{"n_kv_head": 4, "head_dim": 32, "norm_place": "pre", "qk_norm": false, "parallel_block": false, "extras": ["capped logits"], "init_std_qkv": 0.053, "init_std_o": 0.0592, "lr": 0.00692, "beta1": 0.93, "lr_head": 0.00634, "warmup_steps": 200, "doc_mask": true, "steps": 9076, "dataset": "wikipedia_en"}
Each number is 50 + 15 x the weight over its row's rms, rounded and kept within 0 to 99. Layers, rows and columns count from 0. The size before them is the row's rms in percent of the matrix's.

# up: layer 6 MLP up, 640x160, rms 0.124, rows 536-578, columns 0-79
# down: layer 6 MLP down (transposed), 640x160, rms 0.0671, rows 536-577, columns 0-79
up536 106:30 74 43 30 52 69 51 69 38 60 29 68 45 54 79 60 61 49 31 14 47 75 53 52 35 51 44 54 50 24 76 48 49 63 52 35 44 58 66 37 65 68 35 80 46 28 32 73 40 82 43 56 58 66 85 52 29 50 48 53 57 49 46 23 57 37 40 60 44 30 82 50 39 49 52 76 59 65 46 66
down536 107:50 52 54 70 45 32 42 43 39 28 71 34 92 51 59 47 51 41 33 56 52 42 32 71 52 44 51 32 37 45 22 56 39 56 55 33 44 57 29 40 21 52 39 41 75 53 46 68 53 30 50 82 40 44 48 61 64 40 71 70 72 49 39 47 54 33 76 40 32 48 53 64 45 68 64 23 20 49 54 71
up537 109:56 80 53 50 37 72 25 00 48 59 42 61 54 40 31 46 64 46 60 62 33 71 50 58 48 38 49 44 43 58 67 50 57 41 70 45 35 65 82 44 38 54 41 56 65 48 82 60 77 35 49 43 60 55 47 48 46 68 66 45 51 52 58 58 59 52 63 66 47 53 54 36 42 57 49 41 77 48 72 50
down537 139:43 08 53 55 57 27 65 73 66 52 72 53 44 62 50 54 57 60 44 41 55 38 59 50 65 38 53 68 49 48 51 46 42 53 66 45 60 53 30 57 46 57 32 52 41 41 31 53 41 62 69 75 65 58 37 49 41 23 29 48 69 72 37 55 61 44 31 30 48 56 45 64 49 53 53 54 19 54 51 31
up538 101:58 45 79 31 48 49 67 41 55 62 63 72 59 67 64 59 37 54 42 50 51 58 54 50 48 60 35 27 35 44 34 57 44 57 41 51 66 88 70 41 70 49 63 36 28 38 27 77 35 45 23 41 45 39 44 56 61 54 31 02 57 40 68 56 38 20 34 42 54 59 52 72 57 55 83 31 36 58 45 46
down538 097:60 56 45 40 46 69 66 26 53 45 55 23 49 52 50 33 29 66 53 35 50 55 30 33 51 50 47 68 28 65 53 61 62 26 38 43 71 22 60 57 52 53 53 58 57 46 49 34 51 69 80 72 78 41 65 76 59 69 36 38 68 62 43 65 41 57 41 25 34 60 33 63 57 19 41 37 51 40 47 85
up539 098:56 46 60 25 19 42 35 59 80 69 68 40 64 24 16 50 67 46 54 69 44 40 34 41 70 42 50 53 72 60 58 43 15 52 66 55 48 49 52 50 40 86 60 38 35 46 13 41 55 50 45 48 78 60 64 36 22 53 55 49 44 44 53 49 54 35 72 32 50 61 48 46 44 65 23 35 51 32 21 63
down539 094:63 29 51 36 35 64 49 50 82 62 60 42 43 34 54 61 66 67 45 68 29 41 38 62 71 66 55 69 46 78 75 52 37 51 44 33 58 52 44 52 51 57 38 67 48 44 73 51 23 32 37 18 39 49 57 51 39 47 36 53 30 41 45 34 61 63 53 28 55 31 48 50 45 36 55 51 39 33 79 46
up540 100:75 64 67 64 43 66 53 61 51 61 67 24 43 55 34 35 53 69 40 39 52 39 57 61 14 54 75 29 48 51 52 59 18 57 35 60 71 76 52 52 81 63 82 65 61 69 49 44 66 58 70 47 29 42 27 49 19 37 37 67 53 48 22 75 33 68 46 45 56 37 45 26 35 70 48 62 30 41 60 48
down540 103:31 33 74 37 40 41 70 27 55 43 39 42 27 49 47 61 36 40 38 53 34 68 09 45 45 92 59 61 57 54 12 39 64 56 47 43 45 53 47 44 59 58 38 46 42 69 31 51 28 55 40 70 66 54 70 22 62 64 38 57 72 48 70 44 42 47 58 44 51 60 35 66 89 39 64 22 70 51 38 71
up541 092:26 50 63 49 26 47 38 37 41 60 52 52 60 63 55 59 25 57 34 48 74 40 56 45 38 33 55 58 21 59 51 73 52 43 61 40 73 76 68 44 36 37 47 69 50 58 66 52 51 19 51 54 31 47 42 46 54 54 44 62 60 56 49 58 43 60 51 30 74 37 47 41 40 39 55 78 68 36 39 51
down541 095:59 29 70 58 56 30 63 29 57 71 65 77 78 28 85 39 40 38 31 45 72 47 54 38 40 35 36 56 56 50 51 62 48 47 57 50 68 53 32 68 29 46 56 32 71 52 53 21 39 49 57 67 45 22 39 66 66 74 47 60 65 65 58 33 43 56 89 52 34 54 38 32 60 60 46 50 64 52 34 33
up542 112:68 79 50 11 50 31 61 20 47 45 59 33 55 65 49 52 45 38 48 46 25 58 71 72 39 71 72 33 42 77 56 47 64 62 40 51 49 41 39 62 58 51 23 25 28 51 50 71 73 66 65 35 43 56 52 33 32 55 65 21 71 46 52 64 73 45 44 46 42 63 59 48 02 66 50 42 52 60 35 15
down542 109:41 72 53 42 46 26 56 41 40 63 19 30 55 44 46 51 55 29 75 36 49 73 48 65 67 60 46 56 36 62 55 69 44 20 54 66 28 45 56 36 70 71 67 48 59 71 37 55 71 42 76 38 41 64 36 38 62 53 66 52 62 31 54 65 61 72 42 35 29 65 52 84 27 69 44 52 77 65 71 27
up543 109:62 44 47 29 50 53 29 54 35 39 26 50 32 41 42 50 46 40 20 43 48 27 66 37 46 17 18 62 62 71 34 39 52 61 35 58 58 52 53 60 37 43 24 53 57 49 51 62 61 25 77 66 56 49 70 68 60 42 41 63 40 46 47 57 42 66 38 37 64 55 61 48 64 49 20 45 72 13 68 52
down543 106:75 27 14 51 56 51 30 56 45 26 31 41 41 25 50 41 20 56 37 14 34 64 40 16 51 72 62 65 56 39 65 70 54 37 52 39 70 56 67 57 28 31 57 53 45 67 65 60 50 45 66 52 76 42 79 51 40 64 19 60 58 52 34 42 37 61 31 51 50 24 51 69 40 52 61 36 70 78 48 43
up544 101:38 70 52 60 54 51 45 69 71 66 68 42 23 32 62 56 44 13 54 42 46 54 45 21 60 43 33 32 36 61 60 48 84 41 47 55 66 47 41 50 59 38 31 51 80 36 39 62 54 22 77 45 55 53 50 66 29 43 66 45 23 60 48 41 35 56 64 32 49 63 40 49 58 51 36 69 32 40 77 36
down544 105:18 49 51 39 61 62 52 67 35 49 38 63 63 25 58 44 28 63 67 63 57 50 46 56 67 42 65 57 58 46 40 56 46 57 68 65 48 67 33 42 43 50 63 64 37 46 18 71 49 52 41 56 32 64 24 14 38 58 33 50 50 33 41 66 39 52 48 63 63 26 81 64 57 57 53 35 47 82 34 73
up545 090:47 39 50 34 45 62 66 44 73 36 29 54 36 56 38 75 23 52 23 42 41 76 47 40 27 32 62 52 48 39 54 43 47 47 27 69 40 54 47 65 47 61 63 39 47 60 18 57 34 52 31 60 70 15 61 58 23 43 44 55 50 47 35 63 44 54 50 74 29 43 74 64 57 58 52 21 37 57 60 41
down545 097:35 39 26 48 54 63 95 42 30 34 40 58 51 29 64 43 56 48 50 61 41 50 57 65 57 46 31 67 58 76 34 21 39 63 55 38 38 51 44 47 27 59 71 57 51 33 58 33 11 55 39 55 66 50 50 60 49 53 49 62 34 32 56 47 52 49 47 50 53 81 22 45 55 91 60 66 39 47 34 60
up546 095:40 39 57 30 39 55 74 45 52 37 48 54 51 49 23 57 41 45 45 57 70 64 54 24 52 51 36 48 60 55 70 70 27 49 62 37 41 69 39 39 64 58 48 52 27 53 72 52 12 35 75 30 67 53 46 44 75 75 40 44 50 21 49 48 21 77 39 55 60 27 60 60 63 46 75 60 44 42 51 56
down546 091:71 51 56 53 66 61 72 50 17 49 39 61 75 42 60 25 56 47 50 19 67 54 28 52 53 35 45 50 41 43 10 59 22 38 40 71 57 61 57 33 59 70 37 42 49 65 57 62 64 33 50 43 46 83 58 79 54 64 62 58 56 53 45 87 41 61 56 52 68 53 72 43 58 63 41 49 41 09 16 22
up547 101:63 72 44 40 51 49 58 27 76 41 67 62 47 60 42 44 22 56 44 67 24 41 78 79 13 66 56 36 71 30 56 69 46 48 53 41 66 40 49 33 41 57 74 55 36 47 47 53 50 54 77 40 45 47 87 27 52 37 36 32 32 18 50 48 21 63 49 51 50 73 59 15 51 53 53 64 64 37 61 48
down547 105:42 34 26 28 26 36 55 44 59 55 95 31 46 53 47 24 38 42 75 52 75 26 58 53 57 41 61 43 31 40 38 50 59 51 64 38 69 60 42 50 56 61 43 80 60 75 55 49 24 46 28 40 29 52 27 43 35 49 36 51 60 47 51 67 15 42 50 49 68 39 70 58 53 42 59 64 54 71 37 71
up548 102:23 46 50 44 56 58 55 40 40 53 53 56 36 43 44 24 21 60 24 71 68 32 44 47 42 69 48 61 42 50 42 67 58 36 75 51 39 54 83 43 48 70 34 33 57 37 53 67 53 40 54 64 61 58 32 40 18 29 16 43 66 51 42 53 69 42 39 69 23 51 64 21 39 53 64 34 43 47 70 42
down548 099:80 72 47 63 22 32 36 66 62 12 64 43 46 41 56 64 60 64 65 45 54 43 31 19 75 68 70 57 54 25 63 53 56 29 51 41 56 42 35 37 62 60 42 36 42 64 42 60 87 41 56 57 23 39 56 58 51 45 58 37 58 58 49 43 33 58 26 32 63 43 58 61 48 45 45 47 44 64 66 53
up549 092:48 66 53 53 35 49 41 75 54 22 81 49 70 51 51 35 62 48 71 55 09 68 40 50 68 27 67 29 29 63 82 64 59 31 39 31 58 60 53 60 41 49 65 58 60 33 46 64 41 55 29 50 77 64 62 48 46 45 17 50 64 53 56 49 46 20 24 34 55 69 42 40 76 37 63 58 43 52 41 84
down549 101:64 74 38 49 43 57 46 48 46 75 44 57 78 28 49 49 54 47 44 36 30 52 48 51 59 54 64 33 63 62 38 73 52 33 76 60 43 33 32 37 52 41 87 28 14 39 76 48 55 41 42 38 53 59 51 49 49 48 80 51 28 70 65 34 45 56 45 27 41 56 76 39 38 67 51 48 72 44 74 56
up550 106:74 21 45 54 36 53 26 49 24 52 55 26 31 73 47 63 84 36 49 64 36 52 87 61 54 49 34 82 52 39 72 25 53 27 69 40 47 44 70 19 31 58 55 42 67 54 38 82 56 64 29 75 52 55 58 65 50 38 26 60 54 51 32 41 67 55 62 32 63 53 35 23 59 35 34 41 24 42 56 47
down550 100:40 64 36 28 69 75 40 70 51 64 29 74 65 24 35 44 80 63 35 54 60 40 28 48 50 34 60 28 22 29 49 54 28 47 44 64 54 59 46 42 38 75 58 72 80 50 47 58 41 59 48 25 42 70 91 42 34 73 57 44 52 57 56 05 47 60 41 70 42 59 26 59 56 53 29 46 82 27 79 41
up551 099:56 35 74 47 73 65 46 47 59 56 32 77 36 66 19 50 50 49 35 63 61 64 51 18 65 73 63 71 28 63 25 55 56 55 69 53 55 60 60 45 47 68 68 44 15 47 61 22 61 57 41 49 60 82 55 56 60 57 43 38 70 63 42 39 51 61 23 41 61 13 73 58 45 59 61 43 56 54 63 43
down551 099:51 61 47 46 29 54 62 63 44 62 56 73 53 30 39 47 72 29 57 40 60 50 38 33 58 26 48 47 58 66 38 48 43 40 31 41 40 79 25 61 57 45 50 73 89 27 43 71 61 65 64 82 53 36 41 36 55 64 68 29 83 33 20 47 52 53 63 37 38 46 47 59 45 28 31 66 68 76 46 61
up552 105:34 46 55 50 60 42 26 45 33 73 65 27 23 73 52 39 72 41 59 49 38 33 55 39 32 35 40 73 71 25 57 24 51 42 42 38 54 31 30 90 63 77 38 24 77 42 61 47 52 36 38 57 59 39 28 60 60 50 57 57 40 49 41 56 57 46 25 70 41 43 46 49 56 55 47 77 46 56 41 54
down552 103:64 67 37 30 20 60 40 41 49 53 45 47 45 55 87 23 48 95 37 46 33 67 50 35 33 41 69 54 54 46 44 49 38 33 39 75 23 48 64 31 49 59 73 38 38 42 47 34 59 39 67 54 62 70 38 53 53 50 45 33 51 58 14 45 61 76 57 37 62 49 60 26 42 48 59 41 43 72 36 35
up553 099:29 36 51 51 65 43 31 33 32 34 72 44 55 76 47 41 39 63 57 20 29 69 53 53 41 48 63 31 74 68 30 31 56 79 53 62 64 62 37 47 38 35 34 62 48 30 36 65 57 35 41 36 64 57 47 61 41 50 30 32 85 53 50 57 70 53 51 53 70 51 53 46 59 56 57 45 21 41 63 59
down553 092:63 20 62 42 46 51 80 66 65 52 44 31 32 66 62 27 18 46 57 71 46 53 67 43 43 66 37 53 59 24 41 31 48 12 65 65 73 60 33 40 52 56 59 66 41 43 65 49 31 41 40 62 36 57 70 41 47 43 72 60 51 70 43 26 83 43 64 41 34 25 54 42 51 65 68 69 79 43 49 24
up554 094:81 37 45 56 67 31 53 29 41 46 79 41 30 48 45 35 55 55 58 64 27 32 40 64 38 33 58 39 57 45 63 36 76 68 78 50 75 64 53 47 67 40 40 72 67 67 31 56 44 57 65 47 27 62 63 82 63 87 31 64 58 43 75 45 32 46 51 19 56 53 52 32 21 42 54 47 62 79 53 44
down554 096:57 11 55 49 63 41 34 68 43 40 56 57 59 47 51 33 26 43 34 52 37 46 40 32 27 64 57 39 52 36 36 53 31 38 39 53 77 54 66 64 58 28 62 48 56 69 52 63 46 45 41 47 84 45 61 59 68 24 58 63 72 46 57 59 46 47 45 47 21 59 48 54 39 62 48 49 59 54 58 23
up555 107:56 45 55 38 64 61 27 45 61 58 41 49 46 43 58 65 62 26 41 56 40 45 65 48 37 73 61 57 43 74 71 36 78 31 12 23 71 65 43 21 73 63 15 40 42 43 67 58 54 58 67 50 42 43 65 33 59 24 53 43 77 50 49 68 66 49 52 57 43 33 51 77 54 53 42 66 43 24 50 86
down555 106:63 49 87 38 50 60 53 40 68 78 30 23 37 50 52 48 49 52 53 37 58 69 53 64 45 24 47 27 61 65 36 56 62 48 66 13 28 57 36 35 10 49 41 18 57 81 65 60 39 59 58 45 49 64 51 28 58 54 68 20 60 26 52 52 35 39 52 30 60 57 23 55 24 28 54 82 62 50 39 66
up556 091:79 48 47 54 38 42 69 58 49 39 45 45 23 92 43 65 51 27 54 31 52 30 34 73 66 37 57 80 41 45 53 42 39 61 34 49 49 67 63 48 43 66 50 35 43 44 54 55 46 30 12 79 54 60 45 36 42 65 43 56 39 51 48 49 46 28 54 42 53 52 61 51 25 43 52 51 49 43 83 43
down556 097:50 36 65 43 65 60 57 65 46 52 33 50 37 44 56 60 53 44 54 40 49 70 66 53 59 49 32 51 61 58 64 56 62 55 54 77 59 52 52 57 43 39 45 70 65 00 37 43 50 39 62 62 43 51 36 61 24 33 58 48 45 53 34 55 30 50 59 30 70 36 39 41 28 37 67 65 32 66 34 67
up557 101:66 63 71 70 53 73 54 59 69 50 79 55 40 62 50 51 66 50 26 58 27 59 49 47 31 26 52 39 53 13 63 26 71 47 53 47 60 61 60 29 67 48 36 35 59 37 61 34 56 67 51 46 65 63 49 37 39 33 70 34 43 76 41 54 35 57 84 51 50 49 46 26 11 47 68 68 50 54 58 56
down557 095:58 36 43 42 84 33 30 49 26 72 67 53 91 37 55 42 24 53 47 54 52 36 05 51 32 53 67 74 66 65 47 53 67 51 10 68 48 66 42 45 37 43 72 67 31 28 80 41 37 47 52 69 29 30 43 46 49 58 55 49 36 72 48 59 55 44 59 61 45 42 53 56 55 73 48 56 61 61 37 18
up558 094:47 66 83 28 45 55 67 53 25 48 55 34 53 33 37 62 56 59 43 40 39 57 55 58 52 36 53 35 53 46 82 19 64 35 61 44 32 58 32 46 49 51 57 27 76 72 53 48 45 53 84 20 66 54 74 33 56 69 49 60 57 42 52 38 73 75 51 41 63 53 37 44 59 49 20 29 66 76 40 40
down558 095:63 56 64 37 48 35 55 44 58 54 64 69 61 42 49 27 18 37 71 75 56 43 40 63 66 60 27 37 49 55 52 57 64 85 25 67 59 45 65 67 62 34 41 24 66 40 65 92 38 50 36 42 50 80 42 56 47 60 55 53 49 40 45 54 48 45 42 72 69 53 37 65 78 48 39 51 41 38 20 72
up559 105:42 40 67 79 44 15 46 34 39 77 39 37 50 44 43 76 63 33 25 82 47 56 26 39 69 34 39 41 38 50 53 49 29 60 66 18 48 49 25 26 61 23 68 57 46 54 33 62 44 64 74 31 50 51 35 76 40 73 58 55 44 56 60 65 23 68 69 50 19 43 21 11 46 47 42 50 68 37 59 49
down559 105:58 27 62 42 67 54 50 62 35 73 18 34 48 42 49 55 26 57 41 49 51 42 30 42 54 49 59 34 44 65 30 36 34 34 49 68 87 61 64 42 47 72 49 50 70 37 65 64 48 41 37 72 61 28 43 56 67 55 34 52 62 48 55 68 38 61 37 39 65 65 27 62 75 61 60 46 50 52 33 27
up560 100:22 50 85 42 58 40 61 64 28 62 52 39 37 38 29 45 55 44 46 57 50 72 64 54 41 58 23 72 74 63 72 47 60 43 43 46 55 63 71 44 49 44 38 47 31 36 57 72 56 62 26 85 49 22 54 61 59 43 42 45 70 36 43 82 67 70 47 41 36 64 47 62 59 59 76 55 55 39 49 31
down560 095:54 69 65 46 56 26 53 37 67 45 43 88 24 60 56 82 35 56 52 30 35 30 39 54 57 58 68 71 43 24 44 61 33 66 40 59 51 27 66 54 47 47 29 44 47 80 17 46 43 18 43 45 44 44 55 54 61 37 60 32 60 53 55 48 43 54 29 46 26 56 23 69 60 60 26 54 45 68 35 57
up561 102:36 50 62 36 25 45 34 72 62 61 66 23 59 40 35 53 27 41 59 41 39 52 26 65 44 40 51 77 42 56 63 49 48 62 21 34 48 35 59 47 56 64 45 65 51 11 53 68 54 51 46 55 56 65 42 41 75 60 23 80 31 61 35 46 27 58 28 54 43 38 39 63 37 45 31 54 77 62 35 48
down561 099:79 42 48 46 44 50 52 43 35 27 60 43 47 39 18 45 49 83 43 63 36 36 40 42 56 42 52 55 28 27 45 47 55 53 49 34 65 41 42 33 40 37 44 69 63 50 39 60 58 32 48 67 25 40 08 25 46 61 75 49 55 53 28 51 59 30 57 58 46 47 72 45 42 60 42 52 33 36 21 56
up562 103:39 40 48 67 51 48 47 27 58 86 67 43 40 53 27 61 57 51 61 59 44 50 54 35 45 54 31 43 45 84 27 77 44 23 61 68 42 44 69 34 35 37 14 15 66 37 18 24 49 26 33 75 70 46 49 39 50 54 44 82 40 34 48 50 72 56 69 51 38 42 38 64 56 34 44 43 69 75 40 44
down562 100:30 52 67 64 57 61 30 30 36 97 74 44 40 25 52 45 60 43 26 57 43 55 34 32 23 55 58 61 41 52 50 58 47 56 55 56 53 56 43 37 28 57 63 28 39 59 67 33 55 60 64 41 40 38 51 43 62 37 45 36 41 29 68 33 61 46 41 49 77 36 40 41 76 34 58 60 72 48 53 31
up563 096:72 53 39 73 70 67 66 50 69 32 73 49 47 69 28 51 59 57 45 51 32 49 54 49 39 55 48 81 28 22 54 52 64 49 38 36 65 49 78 54 41 63 38 32 43 49 52 73 58 73 41 53 42 42 54 51 25 57 49 65 27 49 35 30 60 45 65 52 42 58 62 53 15 63 78 30 51 37 47 34
down563 102:51 42 40 40 76 74 43 37 46 30 41 44 29 47 64 54 49 51 42 32 48 69 55 48 46 41 38 41 48 41 71 65 56 50 50 37 71 72 38 30 61 69 21 53 43 35 24 35 82 52 40 70 76 53 62 80 58 01 47 19 53 48 50 56 52 48 98 46 42 58 36 58 57 48 52 36 39 66 60 71
up564 097:48 48 45 80 36 52 44 44 36 31 77 49 59 30 65 64 38 63 37 40 76 52 57 37 38 38 24 55 59 72 43 65 47 41 46 71 38 63 39 70 19 34 43 42 58 62 52 51 18 54 59 78 41 47 36 60 30 43 45 59 40 35 65 25 51 54 49 64 43 58 38 26 65 56 83 41 36 47 46 61
down564 097:67 59 34 49 54 36 47 63 60 45 54 30 78 71 51 38 42 46 60 39 30 34 35 52 29 11 47 77 66 43 56 62 53 53 42 59 50 66 37 59 61 50 51 48 79 53 24 55 40 52 52 33 48 07 45 33 40 57 65 42 27 38 47 75 54 54 60 53 46 63 47 35 43 25 44 57 40 49 67 09
up565 100:80 35 58 30 61 69 29 47 48 66 43 33 37 39 36 50 59 64 41 50 52 46 52 40 57 48 41 48 74 17 46 47 69 68 42 56 69 55 34 72 43 49 64 81 64 37 43 72 76 63 44 59 52 62 44 44 33 40 36 59 57 36 36 31 41 65 33 52 39 54 41 50 37 42 68 40 42 56 52 36
down565 098:86 51 37 61 41 72 39 46 37 56 60 52 50 92 27 50 47 18 75 45 46 42 40 39 63 94 51 59 49 35 35 39 62 35 44 54 60 38 54 53 62 71 48 40 61 81 46 36 75 59 22 70 39 36 47 41 55 57 56 60 71 32 19 65 53 22 34 55 41 66 37 46 41 43 23 46 33 61 54 38
up566 101:65 39 60 28 87 46 23 52 66 77 57 40 63 76 38 80 41 61 57 65 58 63 76 24 49 34 51 35 52 55 47 36 43 67 37 99 79 61 77 45 67 48 44 36 51 35 47 70 38 58 60 52 36 53 36 31 59 42 38 35 61 27 51 27 35 45 33 25 68 84 47 45 28 71 36 40 52 60 57 58
down566 099:67 46 39 75 71 59 65 61 51 74 50 35 76 24 28 39 36 33 21 36 50 50 52 58 44 49 83 67 46 24 44 43 47 64 38 26 21 47 45 69 48 34 57 41 75 41 57 40 39 60 52 32 72 65 42 77 68 51 45 51 48 27 38 36 61 73 59 57 55 76 58 71 54 50 38 71 76 51 66 49
up567 101:35 68 54 63 45 52 48 56 59 35 66 34 81 69 42 58 38 38 35 52 75 65 71 54 28 21 64 30 19 72 59 43 41 59 66 73 53 43 62 26 69 60 42 57 60 57 19 37 52 37 43 51 57 68 26 56 42 37 52 46 43 53 55 32 53 48 35 40 23 69 13 52 47 75 39 49 71 35 70 42
down567 098:42 63 43 33 45 16 61 57 39 59 47 30 58 34 40 47 62 45 08 61 60 65 53 38 50 47 28 41 41 35 39 47 59 54 54 40 39 72 66 44 31 42 78 71 46 52 69 62 81 60 58 46 64 55 59 41 53 63 32 61 68 36 22 69 40 29 58 17 69 46 48 56 71 47 62 66 50 69 15 57
up568 108:36 53 43 51 45 47 25 44 43 35 54 78 30 35 51 64 58 74 39 85 53 43 48 52 34 58 29 65 49 77 39 31 46 73 36 63 66 89 40 44 67 13 38 22 54 48 32 61 49 63 52 82 35 27 62 47 40 39 28 35 34 41 50 69 74 32 52 29 80 23 56 56 62 32 36 38 88 51 42 39
down568 106:81 56 55 28 51 37 24 37 33 33 48 68 58 68 61 37 37 62 55 59 70 40 61 40 45 56 56 66 70 43 63 57 47 49 47 32 29 22 57 47 52 54 67 61 32 62 60 50 47 38 60 61 42 32 48 48 59 33 47 50 59 50 17 34 23 68 47 21 57 59 39 51 39 69 77 66 32 72 58 35
up569 109:49 40 47 45 40 26 57 65 68 40 67 43 66 94 70 75 41 50 43 60 47 48 55 62 38 64 50 40 14 35 55 60 52 32 66 49 44 43 41 40 62 28 69 66 20 47 84 60 61 56 73 72 44 47 72 66 45 40 23 33 22 64 66 48 42 71 61 34 41 29 60 54 27 41 51 43 50 39 65 39
down569 104:64 24 33 40 49 56 42 17 59 47 26 35 41 66 47 58 62 53 45 54 46 67 64 40 71 25 63 56 42 26 55 81 54 31 36 46 38 75 52 47 39 45 67 69 45 73 58 40 44 50 50 85 71 51 22 27 31 80 42 32 56 63 35 60 61 51 39 75 61 36 31 58 37 43 18 59 25 52 55 23
up570 117:52 38 61 25 35 78 50 44 51 78 75 66 42 58 63 44 47 35 53 69 71 51 50 40 28 50 19 48 75 66 50 54 26 63 36 49 50 57 47 30 58 76 70 35 61 48 59 55 44 58 56 47 73 44 26 64 42 69 67 47 67 25 24 49 26 51 55 20 61 41 38 69 62 41 40 75 49 51 79 59
down570 100:33 29 61 53 56 52 37 36 58 41 48 38 36 22 57 55 55 48 49 34 48 54 37 34 68 52 47 40 72 36 56 47 56 29 46 37 24 48 63 41 73 31 74 54 48 61 41 57 39 81 62 40 48 51 56 41 74 72 53 53 40 77 41 56 37 50 33 63 34 43 58 42 66 58 71 47 22 83 56 58
up571 103:79 37 71 60 57 75 50 55 64 64 61 89 47 65 83 38 69 65 44 70 44 37 68 47 29 21 57 82 48 60 52 27 19 36 57 51 49 54 59 74 71 49 36 31 49 69 41 34 49 76 36 62 57 57 74 50 46 46 49 71 49 45 47 50 45 29 28 62 09 30 69 61 54 34 58 69 36 42 51 70
down571 101:33 54 53 54 37 48 61 67 71 41 40 59 28 63 65 27 51 71 58 37 43 52 48 51 60 14 49 55 60 58 50 57 77 52 54 91 73 54 62 46 79 72 48 22 34 41 33 56 40 18 50 59 31 41 37 31 44 53 27 40 23 63 61 49 51 56 68 52 56 49 31 67 39 80 38 37 37 92 45 54
up572 099:37 61 79 49 33 71 38 42 55 54 41 55 60 58 40 55 73 74 33 39 43 46 61 39 46 63 42 47 44 49 38 40 46 51 53 55 65 56 42 71 54 68 18 23 95 68 25 49 61 30 63 59 75 35 55 50 61 47 44 55 45 49 49 33 79 43 38 38 53 48 65 50 62 49 61 65 33 54 49 58
down572 109:37 48 30 45 58 73 49 53 76 50 53 63 50 39 46 67 39 52 37 56 34 51 30 65 51 37 38 63 57 49 70 50 31 58 59 57 41 47 62 57 77 22 53 59 40 33 15 80 68 15 60 49 58 37 27 41 36 32 67 55 71 67 72 62 63 63 40 68 45 40 62 49 36 83 75 44 36 39 77 65
up573 094:53 57 48 51 74 72 46 52 52 61 32 56 40 64 47 56 46 30 46 37 40 54 48 50 28 16 63 52 56 46 53 60 36 50 41 63 16 55 41 60 57 59 33 33 85 52 41 71 25 33 46 43 67 61 27 39 48 27 32 28 54 64 26 75 52 85 29 60 72 13 61 60 36 56 59 37 52 61 39 34
down573 105:49 39 58 77 41 25 50 66 31 44 49 20 64 46 38 47 40 45 48 41 62 44 86 62 48 62 78 71 52 48 47 66 46 79 49 29 74 61 24 42 34 28 40 62 71 48 75 52 65 62 39 41 45 37 29 61 26 43 39 54 72 27 38 51 67 47 55 67 61 37 69 56 56 52 40 62 72 55 21 49
up574 109:44 35 49 60 65 72 85 50 23 52 33 41 79 44 35 59 37 35 29 60 89 74 62 78 46 20 50 72 59 52 46 30 65 32 70 42 70 32 45 48 46 42 61 56 50 34 68 35 39 69 55 23 20 47 51 51 56 40 37 32 34 24 55 43 47 63 59 59 46 85 45 75 57 32 38 67 50 42 53 70
down574 119:53 37 56 39 60 42 56 37 40 49 24 43 32 49 44 47 49 51 44 65 68 67 52 66 36 39 78 89 63 54 42 26 42 43 34 58 66 27 56 42 71 38 36 50 59 54 35 55 45 50 45 28 34 45 45 50 54 35 78 52 51 36 49 46 43 37 56 69 43 71 65 73 20 50 90 72 53 70 30 69
up575 101:64 40 66 36 69 65 33 33 43 23 93 45 42 56 48 34 51 45 63 46 50 83 64 52 28 44 61 39 35 32 42 49 62 40 37 29 25 70 31 68 37 50 76 61 48 41 29 81 48 17 25 38 49 57 50 50 50 59 27 68 39 61 39 79 35 75 48 63 70 67 48 37 52 64 47 56 22 28 66 67
down575 087:55 56 67 23 22 49 57 88 72 54 52 55 56 41 61 43 55 37 69 53 60 51 41 46 67 63 50 34 38 40 07 50 69 44 40 27 74 38 55 49 44 53 59 39 63 37 84 49 33 36 70 63 43 56 42 42 73 31 60 48 43 34 24 70 61 55 66 73 52 61 60 41 30 31 43 29 54 59 61 42
up576 102:69 34 75 74 46 58 25 50 56 41 45 39 35 67 39 21 48 70 51 52 12 39 53 66 27 46 55 48 50 50 87 24 67 65 48 52 54 55 65 40 74 49 25 50 63 41 47 41 38 74 53 62 47 65 43 73 79 37 37 48 59 24 43 29 62 43 47 50 22 50 32 48 54 59 43 65 70 58 37 43
down576 101:30 45 34 41 44 15 05 40 40 55 59 12 46 54 70 25 69 76 40 52 30 56 48 61 57 57 65 58 40 55 36 59 31 76 57 67 89 32 46 63 80 33 59 55 41 40 50 40 59 61 27 30 75 68 57 28 64 41 78 55 26 52 75 56 34 61 53 38 51 39 31 51 50 47 62 41 49 37 40 38
up577 095:65 49 65 31 24 67 62 55 52 73 53 57 56 51 57 46 60 54 48 49 25 77 24 60 46 71 50 43 42 51 24 36 37 55 57 28 63 41 29 38 64 57 39 86 64 42 43 42 62 57 59 83 64 70 67 35 54 59 58 42 65 38 46 24 42 45 37 54 57 49 40 53 33 52 57 47 77 45 40 34
down577 093:54 57 78 62 65 36 71 34 63 60 78 56 58 25 49 54 49 71 44 33 41 34 44 44 55 44 44 62 40 06 43 77 58 59 61 86 62 37 50 78 37 51 50 28 56 52 50 75 56 41 34 45 54 47 30 44 42 70 49 70 24 59 44 38 59 76 55 30 39 72 62 57 45 41 28 55 50 34 44 54
up578 103:09 62 67 36 54 43 36 68 61 49 44 48 44 63 49 65 47 38 54 66 74 62 35 37 60 42 10 57 35 49 57 48 69 51 21 34 61 69 55 38 56 41 45 58 50 42 56 48 68 25 55 52 65 37 56 57 29 38 71 67 65 62 50 42 32 56 68 42 49 37 69 56 31 38 52 24 41 37 46 59